From a checkpoint of a small transformer trained on Wikipedia: MLP 1280 GELU, a variant of SOAP for these matrices.
Each number is 128 + 24 x the weight over the matrix's rms, rounded and kept within 0 to 255. Layers, rows and columns count from 0.

# layer 9 MLP up, 1280x320, rms 0.112, rows 1178-1230, columns 256-319
[[142 119 182  86 124 174 110  71 141  95 125 155 100 129 166 143 112 135 160 148 127 128 117  84  95 106 167 173 109 130  78 124 116 141 162 137  70 108 120 135 124  96 105 134  90 145 118 143 130 104 104 121 126 143 112  91 140 127 132 107 141 108  81 162]
 [ 93 137 141 121 121 134 114 157 120 125 110 129 140 162 113 143 148 151 105 118 167  61 122 134 100 139 118 139 118 135 128 151 139 165 143 118  98 135 128 140 126 117 113  69 148 118 153 150 105 152 133  96 142 162  74  98 134 140 164 132  65 139 113 142]
 [147  99 132 118 164 126 140 125 130 129 136 140 104 109 133 112 132 145 124  98 133 152 153 151 109 126 105 150 111 162 132 123 137  86 124 103 174 146 138 144 150 133  95 122 152 151 136 145 129 150 118 133 102 123  88 106 130 136 108 129 121 119 130 149]
 [137 124 142 130 147 116 178 139 126 146 132 140 106 126 135  73 150 179 125 130 120  82 166 148 155  98 114 118  94 122 121 112 100 114 124 171 104 123 109 174 144 193 148 135  92 153 146 121 129 139 109 135 137 146 132 143 152 108 156  97 106  88 105 147]
 [165 104 129 119 142 164 146 134 107 141 148 134 144 139 124 129  73 160 155 145 154 157 105 123 114 126 103 105 136 130 150 102 141 161 100 127 135 114 117 148 119 133 138 170 117 139 102 146 142 144 172 133 118 166 127 132 171 115 155 130 113 120 173  94]
 [185 131 176 117 102 123 120 143 138 113 116  53 123 152 135 140 139 129 147 153 113 145 121 130 140 143 161 129 135 140 134 125 120 177 120 120 132 143 110  82 108 165 143 144 117 144 119 159 106  95 124 133 118 149 116  82 148 113 130 139 167 116 140  88]
 [110 147 147 140 154 150 118 110 108 183 124 135 129  94 159 112  98 190 114  90 157 124  93 104 108 107  88 143 115 118 133 145 141 135 147 135 133 160  79 156 138 144 155 123 122  96  73 169  68  64 174 114  75 132  89 113 158 120  82 130 101  94  83 150]
 [143 149 111 113 114 138  83 146 134 112 113 123 121  97 141  99 140 150 121 133 100 134 114 108 144 121 113 119  91 140 143 159 122 129 109 149 114 145 132 169 167 146 109 115 129 120 130 147 115  94 112 130 136  84 132 117 161 110 114 106 113 140 133 139]
 [ 97 116 166  88 101 148 124 147 112  96 106 117  94 105 145 142 139 144 162 144  74 126 102  98 129 131  99 129 117 105 127 128 130 142 105 124 119 115 142 159 134 120 122  84 212 122 131 104 158 114  93 128 125 145  89 105 123 126 169 142 128 115 172 102]
 [139 156 159 122 123 142 105 113 110 133 132  95 120 175 177 145 122  90 133 110 160 186 151 121 140 112 147 134 146 129 110 155 127 137 175  89 129  94  98 152 138 104 154 134 120 132 138 109 129 160 127 158 133 180 151  87 103 145 163 137  94 141 122 123]
 [139 114 168 143 117 118 126 133 139 109 152 130  94  98 168 138 145 134 111  88 132 123 137  99 151 123 143 113 142 121 148 157 170 139 134 127 103 130 156 155 142 149 127 123 127 133 101 148 144 174 128 175 136 112 115 110 141 118 115 105 135 163 134 122]
 [ 95 112 180 150  68 176 115 142 139 121 196 146 123 116 120 118 129 110 122 154 133 119 137 125 117 106 140 150 166 144 170 134 142 117 103 139 150 138 115 120 162  86 149 115 138 119 140 124 114 125 115  90 112 126 114 143 143 133 101 120 108  99 101 110]
 [119 106 141 120 131 122 132 139 129 130 146 127 169 138 123 127 161 118 134 123 155 117  85 125 125 111 131 116 127 168 154 169 150 133 144 117 136  95 121 126 114 122 121 142 116 111 115 186 151 116  73 144 145 139 108 105 129  97 164  85 117 116 125 110]
 [132 149 139 122 135 140 109 147 129 109 147 100 110 123  93 133 110 124 136 125 106 131 147 144 132 129 122 137 120 134 135 120 124 113 134 146 161 131 135 150 114 132 108  83 128 119 136 135 133 125 122 124 153  72 124 132 115 166 135 130  77 149 129 142]
 [162 119 179 122 135 128 140 123 161 171 117 130 114 133 149 134  95 159  91  92  73 130 125  79 133 118 113 129 124 137 144 102 129 101 132 107 157 139 143 133 130 102 110 103 120 123 135 148  98 152  81 151 116 145 143 170 136 104 128 121  98  93 186 139]
 [129 163 135 144  97 116 101 134 178 146 149 106 144 151 128 160 144  89 109  97 113 124 112 157 112 148 134 132 120 110 156 118 151 162 144 158 135 117 112 106 145 137 119  96 164 116  59 110 168 124 172 127 116 139 154  93 118 140 130  84 139 120 155 121]
 [ 85 129 163 159 156 132 116 128 131 160 198  72 106 133 146 105 132 109  95 123 135 110 113 128 152 158 136 140 137 153 132 131 133 107 106 112 130 174 143 148 154  83 130 132 120 124 123 157 208  86 153 158 137 173 129 152 130 163 114 148 101 114 104 152]
 [131 114  86 105 149 152 131 128 124 151 121 123 147 138 137 115 136 119 156 138 162 122 143 180 113 161  85 125 113 135  95 140  84 140  83 140 166 126 123 118 156 131 155 117 137 108 120  84 156 136 109 147 120 119 103 177 153 135 154 141 154 107 119  78]
 [157 122 159 139 109 112 129  95 164 151 176 155 100 148 165 124 123 136 148 131  93 166 139 124 142 116 133 138 110  86 121 181 122  99 157 124 155 129 107 135 105 147 151 118 128 163 161  86 166 141 118 114 111 144 128 100 108 154 142 131  92 124 138 126]
 [137 103 164 184  64 108 176 148 145 140 128 141 137 127 102 167 126 129 136 122 102 129 126 106 160 128 130 121  84 139  95 152 151 144 127 134 123 147 135  85 128 144 144 109 121 120 180 151 108 115 167 122  88 106 136 121 136 152 154 140 121  95 126  87]
 [179 156 155 140 158 127 155 125 160 141  84 108  99 152 129 135 158  91 157 153 132  70 119 128 164 124 119  93 104 113 110 111 137  78 122 166 166 129 168 137 141 145 135 133 120 157 113 127 124 139 142 171 112  94 139 130 108 144  97 136 149 132  94 117]
 [125 134 123 109 167 114  98 134 132 123 132 145 144 128 120 137  84 158  97 137  97 140 137 145 136 123  77 110 111  93 154 111 127 120 127 103 121 121  99 102 153 113 119  84 115 115 117 116 175  84  80 160  86 127 127 150 109 138 152 172 100 107 101 103]
 [116 149 146 115 119 153 143 121 139 154 164 103  98 176 135 121 131  80 136 127 111 103 106 106  96 149 134 103 127 152  92 144 119 140 142 139 108 135 142 107  99 219 136 142 131 163 106 120 131 149 122 143 111 116 122 144 136  92 155 145 111 117 133  95]
 [146  93  95 130 109 145 129 174 126 132 155 140 145  94 110 129 131 141 125 159 110 135 151 121 159 151 131  96 165 179 121 107 136 167 169 144 153 109 150 133 154 164 162 148 124 136 113 147  99  81 126 137 138 184 123 149 158 128  89 100 121  92 156 148]
 [103 133 162 142 145 119 136 129 143 139 107 158 147 142 168 126 126 147 146 139 135  83 140 154 148 160 115 138 105 103 126 105 134 130 157 119 127 111 156 128 143 125 102 106 108 129 126 104 114 154 154 104 167 117  97 140 146 103 127 139 105 125 124 136]
 [128 114 143 129 143 142 135 138 110 102 112 130 113 154 172 132 105 118 134 109  75 119 105 131 122 102 132 163 127 123 128 158 157 118 116 149 171 134 131 153 111  99 130 130 135  73 121 141 121 110 119 136 110 130 137 134 128 145 103 134 142 142 130 128]
 [159 156 121 100 170 167  89 124 157  95 111 139 140  96 128 113 161 105 129 178 131 159 116 137  76 104 140  78 125 126 147 116 141 124 108  91 129  74  98 156 142 172  75 108 140 151 140 139 145 126  86 149 129 177 114 146 111  87 153 162  99 139  87 138]
 [ 85 119 178 112 159 121 138 172 150 116 111 133 130 178 127 183 173 148 139 152 113 123 150 106 117 107 126 107 102 157 127 161 131 119 104 151 142 101 109 177 146 136  90 130 131 134  87 105 132 130  97 153 134 113 107 131 132  86 109 102 151 159 153 103]
 [117 137 103 144 139 134 119 148 152  87  93 144 128 127 159 119 150  61 131 145  92 137 149 111 147 161  95 139 116 120 132 150 101 116  95 117 131 134 103 127 136 136 116 117 125 135 110 117 126 164 104 119 148 113 122 141 123 130 155 130 121 112 134 121]
 [ 85 133 126 141 163 119 157 130 194 118 115 149 105 127 129 100 149 139 141 133 138 109 140 129 108 116 144 124 112 144 139 118 129 156 129 133 112  96 111 124 120  89 134 148 128  87 109 153  85 148 131 115 110 112 115 127 124  80 104 139 102 144 130 115]
 [112 119 136 104 134 133 121 118 150  77 143 138 118 132 116 121 117 161 142 113  72 107 106 123 111 134 159  90 121  96  98 140 143 116 122 123 124 127 145 129 106 156 130 122 100 117 117 136 105 113 152 125  84 135 141 154  95 148 115 136 109 143 120  87]
 [138 123 139  99 103 125 144 113 108 159 113 135 109 174 103 144  95 114  92 103 105 144 107 170 106 108 162 144  96 144 122 134 115 179 191 113 143 102 132 146 105 111 109 117 124 138 126 170 111 113 125 147 146 131  95 140 111 133 136 118 125  95  83  91]
 [157 146 152 152 141 128  82 147 143 130 121 118  89  90 110 109 116 122 135 156 142 149 122 129 116 139 127 135 103 132 140 170 128  97 171 100 134 167 124 149 107 144 148 104 120 147 122 153 113 133 128 141  84 138  95 166 177 130  88 150  98 141 143 170]
 [142 116 140 147 134 153 106 125 133 163 206 122 166 108 101 124 119 126 131 102 134  79 174 124 141 134 137 138 128 130 119 177 143 146 130 112  87 140 103 123  83 116 125 124 129 119 140 141 154 105 147 129 130 133 139 160 137 145 135 132  97 117 125  96]
 [144 148 147  99 114 133 117 163  92 125  84 146 127 166 146  97  81 150 188 117 119 138  97 141 134  75 120 124 124 120 167 131 119 142 166 145 193 119  95 170 123 138 153  99 111 139  95 139 117  95 131 153 103 115 146 116 151  87 129 121 106 172 123 145]
 [144 137 128 115 133  95 146 148 114 143 129 153  99 114 105 118 135 102 115 161 126 114 125 142  74 136 136 155 144 166 121 129 142  63 141 195 149 143 120 145 130  91 116  78 118 104 123 123 132 128 162  89 138 104 143  98 124 136 116 127 109 140  95 114]
 [131 134 146 121 157 112 174 119  97 118 152  78 115  51  87 146 152  66  96 144 198 165 111 178 152 153 108 102 154 161  99 147 115 155  96 125 140 103 113 175 137 151 134 129 127 111 127 134 122 143 133 110 121 121 111  90 145 128 111  92 109  85 138 115]
 [161 169 118 150 146 109 143 114 121 142 176 144 122 169 137 128 129 126 125 122 157 136 170 168 128 161 156 154 105 166 133 116 127 102 140 152 110  66 141 122 135 149 112 119 135 156 111 139 147 120 110 130  82 107 117 118 153 170 120 103 110 112 129 140]
 [172 157 121  90 103 160 165 165 115 156 139 116 118  96 122 156 127  86  97 129 163  81 146  75 125 117 114  97 134  98 149 141 154  96 141  97 119 132 142 144 126  94 152 133 126 153 123 121 149 135 141 106 116 131 192 112  81 171 119 138 139 136 149 134]
 [164 118 119 119 141 106 143 114 138 159 111 218 118 156 152 129 159 107 136 108 117 135 148 155 148 117 103 101 145  91 127 125 124 127 112 120 141 141 136 115 121 149 143  98  92 140  81 105 134 121 158 100 107 144 119  91 135 100 125 121 107 116 111 122]
 [109 124 153 140 147 107 133 131 122  75  90 134  97 162 116 108 101 148 103 116 137 179  96 101 128 168 118 116 129 120 140 138 108 165 131 114 159 129 103 130 135 145 105 123 128 130 107 159 161 117 128 119 130 131 170 171 124 184 147 144 123 121 118 130]
 [131 187 108 108 107 136 119 137 179  92  99 123  95  60 157 139  98  95 109 175  94 150 130 148 133 160  78 105 140 126  72 164  99 117  95 158 128 134 135 121 150 133 113 118 148 118 116 117 147 132 144 130 175 145 137 111 131 122 155 115 107 159 160 141]
 [146 118 148 122 146 112 153 126 131  93 112 144  95 106 168 125 158 125 110 110 144 142 151 147 145 124 146 138 121 121 140 153 103 107 130 127 128 119 115 169 163 154 111 139  97 108 126 137 169 121 111 165 104 141 133 150 160  99 139 136 103 151 138  95]
 [127 134 141 146 157 108 145 110  76 166 131 158 146 154 122 133 131 141 132 111 130 113 129 104 155 120 134 159 155  89 137 149 113 161 127 121 138  69 111 139  82 130 133 132 143 150 123 116 112 182 134 133 145 100 112 156 167 130  91 119 124 126 133 109]
 [129 151 111 138 161 129 145 153 109  96 152 103 143 159 124 139 128 121 124 151 137  95 112 135 132 148 134 133 105 148 136 126  97 131 101 142 102 135 136 119 169 120 154 169 147 104 130 150 147 117 162 146 137  97 164 140 111  91 159 118 121 118 143 168]
 [168 125 120 125 110 113 101  80 154 122 129 114 140 129 148 179  87 125 100 102  96 110 123 123 138 135 163 114 134 129 154 169 152 124 109 149 155 116 133 119 104 141  99 163 101 154 148 102 132 163 136 153 152 139 158 128 127 135 120 167  99 163 104 129]
 [152 117 117  75 108 141  98 120 163 129 100  90 101 116 172 158 111 111 135 127 138 104 133  90 141 182 154 154 149 114 167 158 109 112 144  88 124 145 127 101 115 112 120 132 131 187 130 155 128 137 104 136 155 131 164 135 141 141 127 125 164 112 106 126]
 [124 109 149 159 129 175 173 139 157 158 139 119  98 132 129  99 122 106 136 109 107 145  94 124 107 100 118 152  99  97 132 156 139 113 116 113 136 149 159 143 136 123  99 106  87 117  75 113  70 167 128 154 144 131 133 115 146 116 123 107 120 132 109 158]
 [139 106 177 142 121 134 106 122 125 142 132  83 104 116 112 135 114 143 100 142 122 109 141 148  98 166 129 122 144 106 168  93 132 121 127 162 159 107 136 123 102 118 145 107 118 136 126  96 158 153 176 126 127 122 148 158 104  81 119 129 137 145 137 109]
 [101 172  81 118 136 135 123 136 134  94 126 137  92  96 140 151 150 138 120 148 109  74 117 159 142 168 102  87  89 116  96 114 146  77 150 162 111 133 124 130 123 128 159 117 198 151 157 136 156 150  65 170 124 140 122 124 115 137 166 145  91 117 171 120]
 [126 110 131 119 139 138 107 138 143  94 136 128 129 123 176 128  96 152 108 175 127 118 163 150 141 111  61 140 113 138 126 131 155 122  86 166 158 184  79 208 159 152 150 138 147 135  79 133 104 112 108 118 100 117 129 151 140 123 108 179 156 170 144 131]
 [124  94 187 154 123 128 165 101 133 139 133 141 109 124  89 137  90 116 153 134 111 104 134 128 196 200  91 150 157 173 119 114 116  94 118 124 146 103 120 117 129 143  92 119  79 128  94 168 116 161 122 112 114 166 131 124 147 152 128 104 145 124 134 144]
 [ 80 141 165  92 122 156 112 127 128 179 110 175 150  97  95 153 143 131 134 119 151 145 104 102 214 137 124 127 120 102 165 133 153  82 141 142 118  73 170 126 137 113 118 131 178 107 146 115 117  83 107 115 125 120 104 126 117 129 147 119 101 167 173 168]]
# layer 9 MLP down (transposed), 1280x320, rms 0.111, rows 1178-1229, columns 256-319
[[ 92  98 134 137 137 124 128 128 173 119  75  77 144 142 120 152 138 108 180 117 113 116 140 168 116 123  88 115 150 162 141 101 160 103 108 158 137 140 139 120  87 109 114 123 139 126 155 122 160 144 139 102 135 121 125 143 142 133 105 148 152 106 151  95]
 [111 136 141 152 125 128  96 143 155 144 122  99 112 140 115 114 120 141 141 148 149 126 149 135 136 163 151  88 123 124 114  76 143  93 132 117 113 151 141 152  91 129 123 167 145 125 171 129 113 113 151 140 127 139 108 119 116  96 139 138 131 105 128 123]
 [148 133 132 145 158 140 134  86 133 142 147 153  95  90 153 136 134 104 103 131 136 139 118 119  92 152 145 107 103 113 125 173 126 134 159 133 133 120 112 129 115 110 113  98 143 121 137 151 133 152 105 123 132  97 128 155 180 154 140 131 130 160 113 124]
 [156 131  95 104 101 163 121 120 131 119 131 131 119 137 116  99 122  91 143 105 177 136  99 108 103 115 151  87 132 119 132 152 127 158 119 140 162 164 137 111 120 157 119  95 122 174 150 121 149 135 127 131 135 110 135 112 113 162 125 119 124 159 147 102]
 [ 73 134 130 107 100 132 164 156 109 151 141 136 155 142 132 121 103 138 109 149  81 151 148 122 158 148 144 155 115 107 142 151 140 157 106 135 118 128 118 101 148 133 130 129 144 136 129  69 131 149 123 118 105 146 156 140 148 128 122  79 118 134 146 129]
 [133  96 147  98 150 135 132  83 114 140  98 146 149 144 166 105 113 110 119 157 141 143 129 133 150 111 194 108 170 143 150 156 165  89  95  98 181 135 119 172  52 134 160 137 147 125 127 137  93 134  84 158 100 157 115 136 111 148 121 121 186 154 136  99]
 [123 123 118 131 116 127 144 120 161 121 156 140 153 148 125 136 131 147 133  98 145 152 121  89 111 144 124 133 101 172 104 116 143 131  94 121 154 139 138 169 120 134 156 110 153 125 148 162 122 117 112 111 160 183 135 131 102 114 110 160 137 128 109  55]
 [118 117 139 134 161 133 131 106 164 139 137 137 127 138  55 101 137 128 126 136 137 174 134  96  81  87 131 111 126  97 112 138 143  84 135 156  99 166 125 110 165 141 121  60 113 120 134  96 116 150 144 102 137 144 111 118 136 154 132 129 150 119 136 188]
 [124 106 141 144 134  89 192  98 120 117 113 144 155  98 114 105 140 119 147 119 145 124 137 160 194 107  90 157 156 132 114 169 116 120 123 127 192 124 143  93 149 108 147 108 119 130 124 146 108  95 139 135 124 116 112 147  98 126 126 103 160 168 110 127]
 [154 164 133 132 117 115 129 123 104  98 143 130 116  86 101 125 146 130 136 100  72 142 127 120 102  97 113 117 142 140 126 131 133 124 171 158 140 120 102 102 116 148 117  85 160 112 102 128 161 168 114 139  97 150 133 113 121 134 123 111 120 147 126 130]
 [138 130 111 134 160  78 175  94 156 117  91 100 132 121 149 158 100 123 106 130 106 104  90 150 116 145 118 173 154 134 146 101 115 114 108 129  84 179 145 128 174 146 141 133  76 111 136 136 154 106 104 137 166 149 114 167  75 141 170 137 124 126 137 156]
 [127 138 153 152 120 136 130 123  88 159 153 149 112  79 119 127  86 155  91 148 166 149 197 134  96  98 159 159  90 151 154 125 150  69 125 152 122 120 183 146 152 133  90 118  93 138 174 153 123 128 158 112  91 117 129 148 112 134 102 123  99 118 121 121]
 [114 147  65 147 158 128  93 123 106 118 158 106  95 134 146 151  96 139  75 134 122 164 129 162 169 139 110 178 128 142  87 136 123 116 119 129 133 145 117 109 123 135 139  75  98 144 107  87 106 123 111 112 114 124 128  80  99 176 107  78 116 104 123 124]
 [120 111  97 116 134 124 128 132 131 139  94 126 108 148 138 146 130  76 108 121 144 112 121 123 187 158 174 130 104 162 132  88 121  83 130 130 112 109 144 110 101 128 142 169 129 106 144 128 140 122 153 131 178 143 136  96 152  72 136 141 151 110 134 131]
 [133 136 124 134 140 104 101 122 115 108 112  93 156 127 148 103 144 112 131 140 144 105 152 137 124 143 126 117 155 150 119 161 157 132  98 134 157 129 151 152 118 104 147 109 140 125 105 117 123 122 135 167 117 136 129 113 145 140 151 106 146 108 135 122]
 [194  85  93 151 120 108 153  86 125 119  45 120 110 150 148 137 141 146 136 138 130 132 124 153 139 105 141 143  91 143 128  88 148 135 174  91 107 142 108 122 156  95  98 125 125 154 113 132 105 144 171 104  99 122 120 147 166 161 145 114 152 128 134 112]
 [122 165  90  90 141 149 152 120 106 131 120 109 117 156 146 147 114 107 103  77 118 154 103 155  82 114 145 139  82 123 123 109 115 123 103 110 117 137 144 122 128 126 173 105 136 116 139 103 178 141 129 126 157 162 107  99 166 138 143 133 127 110 137 156]
 [115 145  85 123 107 164 127 107 160 104 185 120 133 107 133 118 160 109 159 147 143 150 108 136 131 126 123 110 104 122 122 162 101 100 126 127 122 126  96  80 133 136 161 117 142 191  95 138 109 108 142 105  94  58 124 167 158 169 159 143 149 114  97 100]
 [159 129 117 132 138 111  98 134 114  91 170 119 128 168 129 156 133 132 167 155 127 126 129 154 140 179 128 180 118 150 109  98 120 104 108 178 120 133 167 103 120 110 143 139 131 129 139 134  86 104 135  98 139 111 137 116 144 103  44 111 129 134 159 136]
 [115  99 135 126 148 144 156 143 109 143 141 106 133  80 105 103 140  86 144  98 155 148 167 139 152 111 126 113 114 150 164 108 112  92 117 113 162 129 120 136 161 128 129 126 130 145 154 113 105 153 133 118 148 105 124 154 118 146  70 144 149 153 175 103]
 [106 154 114 102 162 126 126  95 103  98 158 116 105 117 122 112 136  90 125 114 138 169 155 141 119 156 133 140 125 133 122 120 136 113 127 116 132  93 150 118 109 138 156 118 134 156 152 166 109 124 108 105  96 134 138 135 111 117 124 137 122 135 154 142]
 [100 114 135  94 138 139 131 135 136 115 112 156 170 128 117 131 153 118 115 130  93 158  87 124  93 106 109  95 139 129 132 123  94 105  91 123  92 142 111 101  99 128 144 189  95 136  94  81  86 149 118 125 166  85 156 107  82 146 133 150 128  83 157 129]
 [102  77 104 191 126 121 139 145 161 137 108 153 111 144 124 146 148 137 122 113 129 159 104 124 129 108 110 118 119 107 125 100 156 115 172 129 141 122  96 171 130 137 160 151 134 159 135 134 127 106 138 118 104 126  74 124 140 170 124  82 134 136 141 146]
 [101 118 146  83 133 158 143 109 121 153 152 122 110 123 100 132 135 160 126 146 146 133 124  95 132 162 161 126  92 143 141 121 136 105 129 119 122  72 139 125  95 144 114 160 129 136 121 146 120 116 163 111 132 141 149 134 113 141  69 137 112 154 138 146]
 [ 97 162 113 169 140 106 137 139 138  75 165 159 165 126 108 146 190 130 122 141 152 141 136  93  86 151 127 137 155  98 111 132  78 155 149 120 139 141 150 129 157  51 132 112 114 115 142  91 116 125 130  90 144 101 144 172  83 105  78 108 139 149 133  81]
 [ 71  93 150 124 168  91 113 132 153 114 101 181 100 110  99 113 167 116 138 151 156 181 144 169 114 152 135 166 115  80 131 133 105 137 117  93 129 134 167 156 126 131 153 102  75 162 111 191 166 117  47 160 167 140 136 157  92 116 178 153 145 124 121 198]
 [137 178 115  92 118 108 121 139 130 133  73 127 158 101 104 125 123  99 150 121 130 142 137 119 134  86 134 135  71 112 119 115 125 118 110 100 126 146 132 125 117 140 169 137 134 148 117 157 108 128 103 133 166 134 151 151 186 126 157  82 144 125 121 112]
 [131 138 119 153  89 166 146 100 122 131 129 115 117 123 132 108  75 130 124 146 116 128 151 176 131 147 121 152 112 142 154 115 144 111 135 147 101 178 145 130 141 142 142 111 135 127 150 158 125 133 134 128 118 175 162 132 117 101 164 188 106 138 148 174]
 [111 146 169  86 105 133 163 129 109 106 123 134 110 146 127  94 146 128  74  81 136  94 135 148 117 134 128 127 141 118 119 100 121 121 103 128  87 116 128  96 159 118 148 131 155 137 120  84 123 143 127  99 136 175 135 185 145 111 139 191 136 141 138 129]
 [132  94 141  89 118  90 144 113 131  68 150 145 107 141 108 107 110  81 107 125 146 156 129 160 115 158 169 124 121 142 150  73 149 144 143 129 117 134 131 137 109 130 132 141 127 163 149 143 138 143 141  94 133 111 146 141 105 129  96 124  93 140 126 139]
 [101 138 108 154 160 133 103 148 105  59  96 129 119 148 148 101 156 141 171  99 164 134 116 153 102 123 134 162 129 154 100 108 170  94 116 114 116 127  83 115 117 148 152 144 132  96 137 140 151 150 110 161 107 136 154 146 122 135 173 155 107 149 132 105]
 [130 152 109 131 145  97 150 164 127 126 122 112 127 113 111 129 138 136 142 113 127 108 145  90 105 101 125 124 149 136 149 140 146 123 148 126 135 106 100 149 129 169 118 139 114 126 141 127 153 133 109 167 123 101 111 122 136 124 109  97 150 148 132 101]
 [103 143 130 148 144 109 109 123 185 134 107 150 136 110 147 127 148  78 131 115 119 113 155 105 162 121 133 125  94 157 119 143 124 145 116 153 121 101 150  95 127  81 121 202 172 143 129 119 157 154 188  94 133 124 130 117 136 110 133  97  95 174 168 129]
 [111 100 119 125 160 111 153  97 158 121 124 139  96 147 141 132 122 120 116 134 116 112 113 148 129 108 140 118 110 132 141 115 114 102 129 142 141 120 122 147  98 145 109 127 143 144 115 131 112 163 128 104 123 140 149 128 161  95 140 161 105 155 134 166]
 [143 106 134 120 110 164 168 176 111 152 141 150 151 153 136  62 109 150 124 150 112 124 161 131 110 199 158 156 156 119 126 109  96  87 123 152 140  83 140 169 125 154  98 103 124 104 104 110 101 107 134 127 132 130  97 110  88 144 103 112 128 137 144 111]
 [108 115 107 156 105 135 130 106 128 127 104 155 101 126 146 115 120 112  96 121 131 143  99 105 128 152 199 165 116 123 100 139 133 155 145 130 125 146 162 103 136 144 160 103 124 133 148 155 138 156 134 134 141 120 135  80 143  96  77  92 106 172  82 170]
 [163 108  68 111 120 117  96 166 132 133  97 160 132 147 152 193 136 123 146 144 163 147 135 148 126 140 180 126 158 129 169 117 154 133 164 136 104 142 105  94 111 122  78 156 160 104 146 136  86 134 146 118 135  97 115 136 157 110 160 111 153 179 122 119]
 [142 184 115 100 113 122  69 135 128  71 130 124 156 145 125 115 146 104  67 147 134 140 133 163  90 133 154 189  91  73 105 158 142 129  73 110 120 135 102 102 104 126 151 136 135 117 125 142 138 162 129 124 150 130 137 161 152 130 134 177 103 113 142 157]
 [119  76 123 152 157 107 134 144 101 101 114 138 132 109 142  98 111 164 127 138 159 126 122 109 113 132 166 134 141 132 147 124  98  87  96 135 105 126 132  93 107 161 112 126 157  87 160 120 131 140 124 146 114 154 167  94 116 157 102 122 121 121 157 132]
 [ 85  96 168 135 101 121 140  92 135 138 142  98 102 143 153 144  85 115  75 133 134 122 131 167 160 125 135 124 143 121 164 111 165 125 110 171 118 143 150 168 140  89 129 116 135 149 130 122 145 144 108 124 145 146 138  95 123 130 126 126 142 162 118 184]
 [152 110 142 157 162 156 160 118 169 158 106 154 121 140 109 116 122  88 150 125 118 163 110 109 131 150 147 109 150 114 116 133 112 105 131 142 155 107 121 120  83 138 114 129 133 125 125 151 134 116 137 165 144  83 144 117 163  73 149 135 145 127 116 137]
 [115 133 133 159 108 130 133 132 181 135 138 117 119  98 162 162 126 107  83  68 104 157 134 127 113 153 121 154 122 119 133 128  95 108  90  82 130 129  91 137 156 129  96 141 118 160 166 119 158 144 131  75 155  84 116 146 124 132 123 110 130 122 119 101]
 [123 130 154 127 128 142 116 150 122 142 132 153 116 135 133 143 144 157 120 145 112 140 110 140 140 146 178 146 104 108 133 125 131 146 111 129 130 167 137 103 111 102 132 129 147 115 139  78 100 138 141 132  85 116 103 111 119 155 149 100 163 151 149 162]
 [134 128 142 128 107 146 107 162  91 118 158 121 189 139 117 155 105 112 142 122 187 129 162 150 119  88  86 149 120 142 134 138  98 154 111 131 104 163 135 109 122 118 151 117 142 118 132 115 116 159 146 145 120 134 138  99 168 123 118 138 129 117 122 119]
 [141 141 132 124 115 122 165 105 122 142 110 135  97 127 119  90 120 127 166 128 112 124 142 104 177 151 109 159 120 126 125 126 143 131 141 152 156 135 138 134  76 134 134  92 210 154 132 159 114 123 101 174 149 115 111 128 105 155 131 137 128 127 124 152]
 [116 150 117 105 143 106 150 143 138 157 139 149 111 154 157  86 141 127  87 167 136 128 116 145 130 131 128  89 132 142 131 142 150  93 111 116 115 127 132 118 139 108 133 136 115  75 120 143 177 112 134 153 135 146 111 183 128 125 111 141 133 130 124 173]
 [126 104 138 121  74 155 123 128 157 114 102 111 110 135 199 175 170  94 137 108 178  83 114 134 122 100 100 101 159 171  95 161 159 115 115 137 142 183 118  97 155 139 113 127 106 105 151 174 132 123 149 133 114  97 121 119  79 121 121 142 116 117  86  94]
 [131 144 122 132 137 141 101 139  94 144 136 111 123 121 148 117 180  92 132 145 128 135 167 131 121 141 112 143  81 153 133 123 160  82  94 122 117 135 122 144 178  95 141 128 128 118 116  91 138 111 129 128 126 126 105 112 101 131 145 122  70 151 130 138]
 [ 84  60 106 116 156  79 107 159 167 161 117 141 127 139 127 124 140 161 112 119 130 140 129 113  95 142 149 151 151 146 121 151 134 165 130 136 135 115 146 171 114 136 127 136 135 121 121 113  89 125 136 138  76 113  85 113 109 171 135 127 117 108 143 109]
 [125  95  75 141 162 133 167 136 104 126 127 121 105 140 161 148 101 112 134 159 157 141  87 136 104 168 168  95 145  88 130 127 109 138 137  89 113 100 122 132 168 167 119  60 113 121 127 128 117 161 126 120 140 118 120 114 110 154 104 117  86 124 143 152]
 [ 85 101 117 120 140 119 139 128 152 112 124 108 160 173 133 149 138 148  90 146 168 107 116  97 153 143  66 139 102 104 140 134 125 119 114 117 123 122 147  90 140 125 129 119 112 119 135 116 145 102 150 112 121 131  86 130 156  60 121 123 125 141 151 169]
 [ 93 153 128 116 189 121 101  99 148 144 112 113 146 154 138 136 159 128  94 112 104 178 100 149 147 142 112 143 130  95 122 129 113  82 110  97 120 134 150  82 100  96 140 112 120 170 168 128  93 125  80  88 151 129 156 133 141 113 119 136 124 165 150 104]]